Weights of a small transformer language model: 3882 steps.
Each number is 128 + 32 x the weight over its row's rms, rounded and kept within 0 to 255. Layers, rows and columns count from 0. Numbers have three digits each. The size before them is the row's rms in percent of the matrix's.

# layer 7 MLP up, 512x192, rms 0.184, rows 202-265, columns 32-63
093:104211112098100136169163093088071135130145119093147120150165120134135083130111122079134184137114
097:154167139125079120084103052103156173108145146124060136095139180180139188136133117139117056136143
102:136189160100128095122166152130102107113128181121170118091164147160140143157114141132202106152098
109:117132081200131151123113139152159144106063170161156118153171115116126150144139107127214111086113
099:137081158118175055174095096145104117058128162159076073070080150093107075110079168113202155110170
105:093157122197051080076085229154130146083122116144093202160080169123120091141129104084143161154124
101:133152119101120114138065075179120115177077109170196165119172124133180134119129124123118231080067
105:107105061152093145113076065137195126157193137090139117157146175127141103137138150132152081203081
095:115148131204145132106153116117163077119134114077166148128146111171146125175076087144169099093093
098:171127220100150146102138181196164105100141086083159097125136174074143099096108123097120134140090
093:103153099125100091095143103123159153103093113174109125102135146127111102115067168117070118186146
108:129121132117176083107116058128122130160098105124126074205207098058143136206148117114120102111218
102:119138160148130122135110185106109060060075083139159092149161157083119191181057125109097160099130
094:197161094128107161139135163105129141146086076109162127123128105143131134148147070122105074158094
104:146147166200131088133182128118073148149154073160144080140121112103090136117177112132155156124153
094:142125179122154155130135153176119105125150117100158164175130139188091135166126132081135140152124
102:127116121081107107164122098125130093181087179142176091131196147121128096074118127071126158081170
093:130063168153145153145160105124145148146123084139124126206168133141129106093139165146135135119108
089:122102193152118209087135149108081123163110122126144148132131134123093116123132092168171118095142
099:108147108149127114124182114092139143134182134119133115115111143092119127097189102109142085118106
104:137101158126120160172180158114197174111146134133136115073178145102117092070092137153080084204117
102:132135123121052153153105194123127159128109135112125132156159128137180086129118093111107108124179
099:097085160107090111114086072103134072142127119122109150149128165130091099212112142160097133065137
102:186203109162097121110109116194192124176081185111104106105114052097157133131159115085152095146117
093:130168112193103177207180105081024132079106094129170130126122153066102108087114156150092109178097
098:103099150127124187131153174154146144131091188121117135105123111089083190135151122098091093173126
102:175122138115163154113116132167109165159095059171125159143156146156069135101109150110092171131153
093:121132121158121145149135057119030063093107148089116067133141154171118055093129121133132124141086
106:074151136146147149146157115133220131128121125155120134152087117131188155132164094144126110151199
102:103088118057113087181115101166115147116151083122147132170115083021143071131126147099171193132130
102:173137077161095124078152125102130181133096093155142136150135152104054147145167158175122120125122
111:150111096047081090126103126131149092174084127146152145166133184141179114137067100173187123142071
096:174115161138019135168063174118085138066078121172141155076149167184160115093098149111113173107100
100:091119143129122189169120076134158162120125134120111132139144104123174142133124150107102134121062
103:113148191142128117119126177138084111139158124097135117038089162144120127171084156107060156131167
095:165166101110171104130081215115118153136163084171135158071154090041069065144139122114106114053124
111:141153146087139147123150123140112077051156156063120129209055182083110101123109168164158125133081
109:109161078108148113057138159098077171099078110081166109128163106086162157084139124071098074123165
094:151118145115113159106076115128125090057165098124157179112132138165097170167127141094172136129124
102:162117129077127091095141155100079121117126175136123133152124091157083170099151120172108113090113
096:077121151093147120184124144126149039156122110082121105116123060128149157062158113149106085074081
100:090064071112158122194171120167176140165083123132127161121126132137109134069134105129117108080093
102:099129123098162145136136210125161105128114153067115081097078155111127125156105138061157078145087
101:104109141158122116132166177067060118106183122135051159147168112123126128141125158145152123117127
108:192139105118092095077140179099089118082130165128161087126107119070146125200164133121089119110120
100:130162149085140121051159140150124122119192117093119120105146135099172097084150073098163132134155
106:165137112068139071100105111087112165172094154099114080168156137117078046102128197131145115168040
093:116138073147133158103181178132172222182153206116105088104132139174142163097162154116122167188097
101:045131095132091113118116124114135201134127186073142068089158167121166153171124130111149137153114
099:184132082135117090085136088166131067138125144165150121126127174124179133100146091080180099194108
102:160143162174098104108165132138122085132130088168101134113136133138158104100173108103116211152059
086:104181177083139150134128136128122111105180165122144104137131126099094116153071133103132151131154
094:142124089090053163100125076112135120148104176056160132133089078097077109087074156071140152107160
108:143144110107111072116087151115109080102083110111143174093135113128135125135128145083144096199120
098:140159093149116134114166094123163119102136103108086112112151158190144134137139109155181140137128
109:144089198130120140157155095160112076142114044174183132114109109116118139135088094144084131140133
103:186130077181132072133163135141081144184107120165090114106140168088117105146051191112185108110110
092:116080124083128115195156137201109116110080100127184171111097176125094071143111076161107113115134
094:130147136116079128152127164172136121063128143209083129067116140129089121087118135154105104167158
101:178126143137108155104153146153118119128185128091151125175114179067137159153134120083122151139163
093:083123100099102146127130105129120169136195132168104111136164105105095155082087118146082090141089
100:134089131143158125152149133122218136137131150112084166129138130143124082101108147154146159133137
097:108104133158120101127127118087122125090106129095076110179065121080091098089169099115196139153197
101:127088137112150194074123094137177117111143186108108190153169117152108177174188165130116123161084
# layer 7 MLP down (transposed), 512x192, rms 0.173, rows 202-265, columns 32-63
092:127173133094122149084105189093094093092151109188143121136126075113174114143101146157146076170187
102:119116133139104130159111100165174107085086108131187125135184187144230164111088129133161125115119
096:124144097095212172147117114181109137142212065095103151160145127120131122154134105137107116107146
101:074186108046099089129107159120105126130177141106115182092103146125124151161139132164125128172153
106:160098134136111114114110172122152167137174145086133086170153200119119173108127132114221122207086
107:079148153150107148190125189194102131143164063116124194131147158135149145092148092061114163071135
097:156107141132129118148137107146075111133174165125120168049106076078075162134109093133113089082043
107:167167150129075120118122162082129144159109130119132122166121131193137116133153092128148094154091
099:124120193162117152086066083145111166128160123163144175094130162129107154169178175091132175135162
096:125138087171060172105200096144137125109174131170145130167064105143182102134115131197105164119095
094:063150133102116164125169155193086190177119127108134131162148121133152167130183143158168042073133
105:106136047104155168147125147136158096133104103130129113143058138112138097101131168088096102179139
104:123173171199074116129164163111153153145096079130085104089038129120145080106121063158071063137150
101:097193111118138120093138107152108071147087160165161150105191141119116130102137076158176102136165
097:118128123171133161138117089110157147083109117086140092169184149151144101154114133090184166125143
101:108116085181125112150139139149144179159165080147163177135130105087145135065096088111137083117158
101:060154115103164097112141126126178127085150164106139112051164133166054140174126123144068130116197
097:148121067106112105113127151203090126085133127158100019107107101120144084136053075105119114118131
094:199069079108186175098119132117136132125114166125185129119142158115101143104090125097165128181127
101:149203121067106109107159171175056139174181134172126088094122154133099150163162114130159127157108
101:144103125173110157098103098186053118115183123112136132103074128126129077149139078151153082177108
103:141101121082149096137114110115123093159132110146092082122154127116149130110124144147125107075118
103:167121114121092112165132124156083093105135108102107197079137142154082204157124079097138143090145
106:102120123152154144181073108188119167123173107137133151159160172142102120133134116158154106116110
093:157145143104059044132123108155122104180154183073088139149088070107129132153152104183170140092121
104:138112165091144145134147128116106066112082120091133095141131158068138132089147132089130100141112
109:157122110132120098164080084143152147101092134159140130147105195147161145124139123115096140097155
098:150140135169138159058123139125180155112096126173198157140162088105115118163151178103170112139160
106:125140080123125088094144099094131136106151122093089112137232133134129145119120111124145112072178
101:163098134135120125155142136074136075212132151106117157153088088116151149171083095125177156161101
104:151114096114169199105090049165124103164157075167121180172116087128104132163094110126130126141155
109:088088172138099137077131139099133115171136123106175094098158126143179193093158116076193064161031
100:132133191091112116159122097145076101138201062144156131108077110113109124087148180144146131117114
107:157139091088185126171108123139093191157078084173106150146124094142167079149129182105133147105135
106:173152159083182093131146085132109078095139076146122178126084139138151134108112118148070151120151
095:187161110147192108110105139077140122146084092166072082178112133083114086145105111108117056098141
108:136129145134139105112149154136125075076124166162195158190184160094112098076134140104184135142137
100:143151106147111150179116130149109148114124103083154077091109127172155092147091097089132133104106
098:163096147146133177152149154181116133112162149137103101128141126154109117110028127106170142144143
099:129145088148127134121136137174100143123136157105154104139129130133217110131129100087149128174153
096:140085112153184163115151078138159141136136123103136138148118129136172155129107168102077141126143
097:120186107143100176120199131129132102159128119100138137119117117184154120126119164097184064070121
108:151152100101166155138155171136110110156110108148141117163094101166110145126121071090139104119106
097:084197091143094118017181150186091060102073172118160131139093134206139099141145149150136120131115
100:182145145072153100088132134121106158097176096204134107156067115113165149081126142133118088139133
105:170150164153086105130170181095140107137072141090118121134210098149164091150171086148098132182111
099:144085112110145134175146124107158102095095215090139184076121101095060159154184159133175131164166
099:083182155123153075166100113163127122127187108182067131122156097145157131151072145121095173146096
094:141148137199134148099078114085162105145166090127108175164135108109156142172140159139083110078188
104:149107124116156119051091147066206100188111124106126136072119123062136213131111154169103151102117
102:181158198162149178171132130166133085168108121142085135142133197145135142067139099094125100142069
096:155134119147081151154084112145171123130077142114137134117141133127107134094095117094162064138156
103:137096109100124135162068069145171095124163161095095140109104140168120143133137170064194167115125
096:162120089120152167095083053113130134169168111128115141137058183132073088191100108156120121136154
105:081157140119081065128108076139109079084088127194155129126146174141114156116127098177130129105164
073:120124123049148145154137126115136101115155135162131121123162140128111117148163134120087131173111
102:146102128143092101144071100143128156122114136137095097117106108158124149140130098199150140160062
097:200212149136135141125090116147167103121131153177128097140100140084149142093146147109081126105073
098:112067128124125088123132185075092126127108096096161105051142115111178132112162156112132126081115
101:064112122094145182119188151122105034113203116110183143107123149104145131088117140101119068124147
098:147167144141149121179115056114190165084127128132145091169136141126081124067106169113117148146134
106:152145087133092115130150129128131097103120136183139132143094111178089136050074073118194180150128
097:174169010075146140164120131160075126139121085108152211132129179165172107099156122090143120068111
103:149139127119133192133159132193188140189142141112055172160176152142092095145116135127160129130168
# layer 7 MLP gate, 512x192, rms 0.177, rows 203-266, columns 32-63
096:151078143106133133101101124124175119145139140093191122128181122119161115153110126133083143074093
103:113153113129143190108058201107066144164141104174093115158183124109116139168077072132111115194105
098:107091148111157059128156076126178109175112071118103165102176165136162133129118141155124111136171
101:074133126160172130091128174130134126189102071173225166146119090081102185116079089131084065126155
110:103129124083176103114102063128167141185080174115112076114143091188166182168150187143174089147181
099:074124120147158129091145227090095091113169155127064081117090165085122124142130123143114147160096
097:109091092145193134135103068121146146144125147147132130111119102167153132146070133181169110153063
095:117051119222136138122102125083120149114136162165148156086092116081129165168119128056176109000135
095:145125158148105143137156132113123106096172106058153107194159173139074136136100130103128110114086
089:125125105126167171065139162108081141042188151107175151124149092117075094107157092094102158123131
104:086132136156185115174122106109050138094108092130057148209155121102116128188104110077108122150167
105:136103102120118154066123087131130110135117092159141172138137138143125186081143096053117098117147
097:133163114179138149080142124089124135096149170111141112153122155103094146126154116161106080122097
101:132095133093125206148135104148127174158066153055139139100164088135164074144167202127115134125152
096:097141106147117137124111144097079146091162128136105084069180101108176130118148062113177098171129
102:145124093144131134130167058153190100186128146122086132122147138131120149113127143161103087106112
097:119089136052147085166123128116065117148154216076088160130120095112163164173180097114099116173126
092:133118212097172142123160143156106152167125150106093109128157168086166140139131081208191099128101
098:158118116130162107156115140162104122124154156134161126085148146139151182122116105146149165158169
101:060103118140100090104117105151143089099191125084132136124074078125157119103169130091126101104059
100:119050159134092134139082169118201164124139065159134098097141085110147143167117108143104149103150
103:134154131148130096103160163172122205138139098139145098121108129142127151122202092112156155119140
097:154153104095160129103105153135188154176171175127175144095108050102167140130107100127102156116040
093:130094192120148150093162110136120100037146069145142156112085184126122117126131131124183159130145
107:142170148044139135090130101083099149105176092139163141134148147139154139111145152098179116135075
107:123119151133123103128172168145123109104124174136136128170133092149171125172112110120140142097117
094:128124106148081097127203115107138135149168120117174128091081115184082081181102159169103124070112
108:197132127143152080092130154154123152086088106113137190138155102082196152113109090185091101099114
098:113128162114140141094104099072159090140100072110164120177127143115092140132112139108142172111135
104:114125086170108103106090163102114099190114084132128058149136138122123100090094170108134148178124
110:181133103114104167139141120180102134092110124065076116101145132076133162103147115188187121148153
098:150107090102156130167107106141114126182151099050138148172139097171096105079112124101148111143163
097:152140139174070121103147094126144128135083085108090160140111159137156217186087127089146119127137
095:163185131092150203110107089132089094117129126170154211108083167117132104116111072139146083137073
086:078098097147151142149175124067086116128115085089095161111163135091135113188158170127116127150122
110:117132083140126140131098157156175131102122091103125166038146121138161116106100113075078131151101
105:076103161163059113117103094185123196150091154092129134111085125146131145119129168117092059103088
092:161114135134095079092137127075104169133096150175118097127155119149122146106122150156143167115163
095:146117102148166120157129142119136171101100137109156140170127173166115104170153167095076139176156
093:118131131151069133142149101077076088133033127121140096109138139095119133115173133098077106146111
097:063132166110099127097071113128120084123106174132154148139153067142097159067118095162105113137147
112:063174109144130163063146184139188140075128151170114080092119156111125172201111146141129141119102
101:116233113164159144176132136108194068120093133146109127134101066135146086167148118106105141131187
108:144096089142187120133099138112084137059202101102146146109181112148123110173116052118126127118140
097:135139140143120095055113096116153184071116050071089141180173056130133102047128108166121133175140
114:067199193135115159163160155140134157140136115170097139103157172133130127186110089127092152075124
097:132101113164184157149195165135176181178102159101113083113156116170102108124166104119104145182112
106:122144159136130107076127128138197144154122115088137136139110113182106106120172148111141145139139
097:130139140133102133086111066102122157130121129116089102060146124095148096184150129158111153090132
107:119162116122116169090133164118075117102159145084140127119152128128136171129073113092126057127162
097:078158130114087118140135148158089135100119093079162116114132211099107114126099084148134140194104
102:114101092089168110182135158132132106095114118055121165164158161119161126205220104174155132109136
100:136171123127133108134148102114100123076085180086173154149150169174116191139139102110132107130148
097:052119119159163117177128134137164122142161039146110128184143135094170092138129156129195134121107
118:098169049130147106051107156120154154102144164077089103143113155130091157138106111111149117139176
100:124127155071147098120143133130149164124141123118114079104119108085116190154117084165166119138087
097:146156132165131122116142128186094157164155082074180158139070154162109152160078066137148096074102
098:144105141116155138093109165173157202121118089149069128190144100162131099129145085149162108157164
107:169135110130120136145110122066075146146121166152134075140151146113114161146100200189154180061160
097:119122114181154147136159112192065089048120162122167138168206168157108128144147133122163192157128
099:101061132128117145149124165163186100105099128152107108127166141116136082056137141134157149119178
093:061143144180128053135094111114161139073101144137059141097116136156142128056186118162175158140148
099:180168112158109123140090131104159087110178106142142102154123109067129197138103107130145096125175
105:189164140112184126141135120116150156192117191142135142119094135149104117087166133065127150094176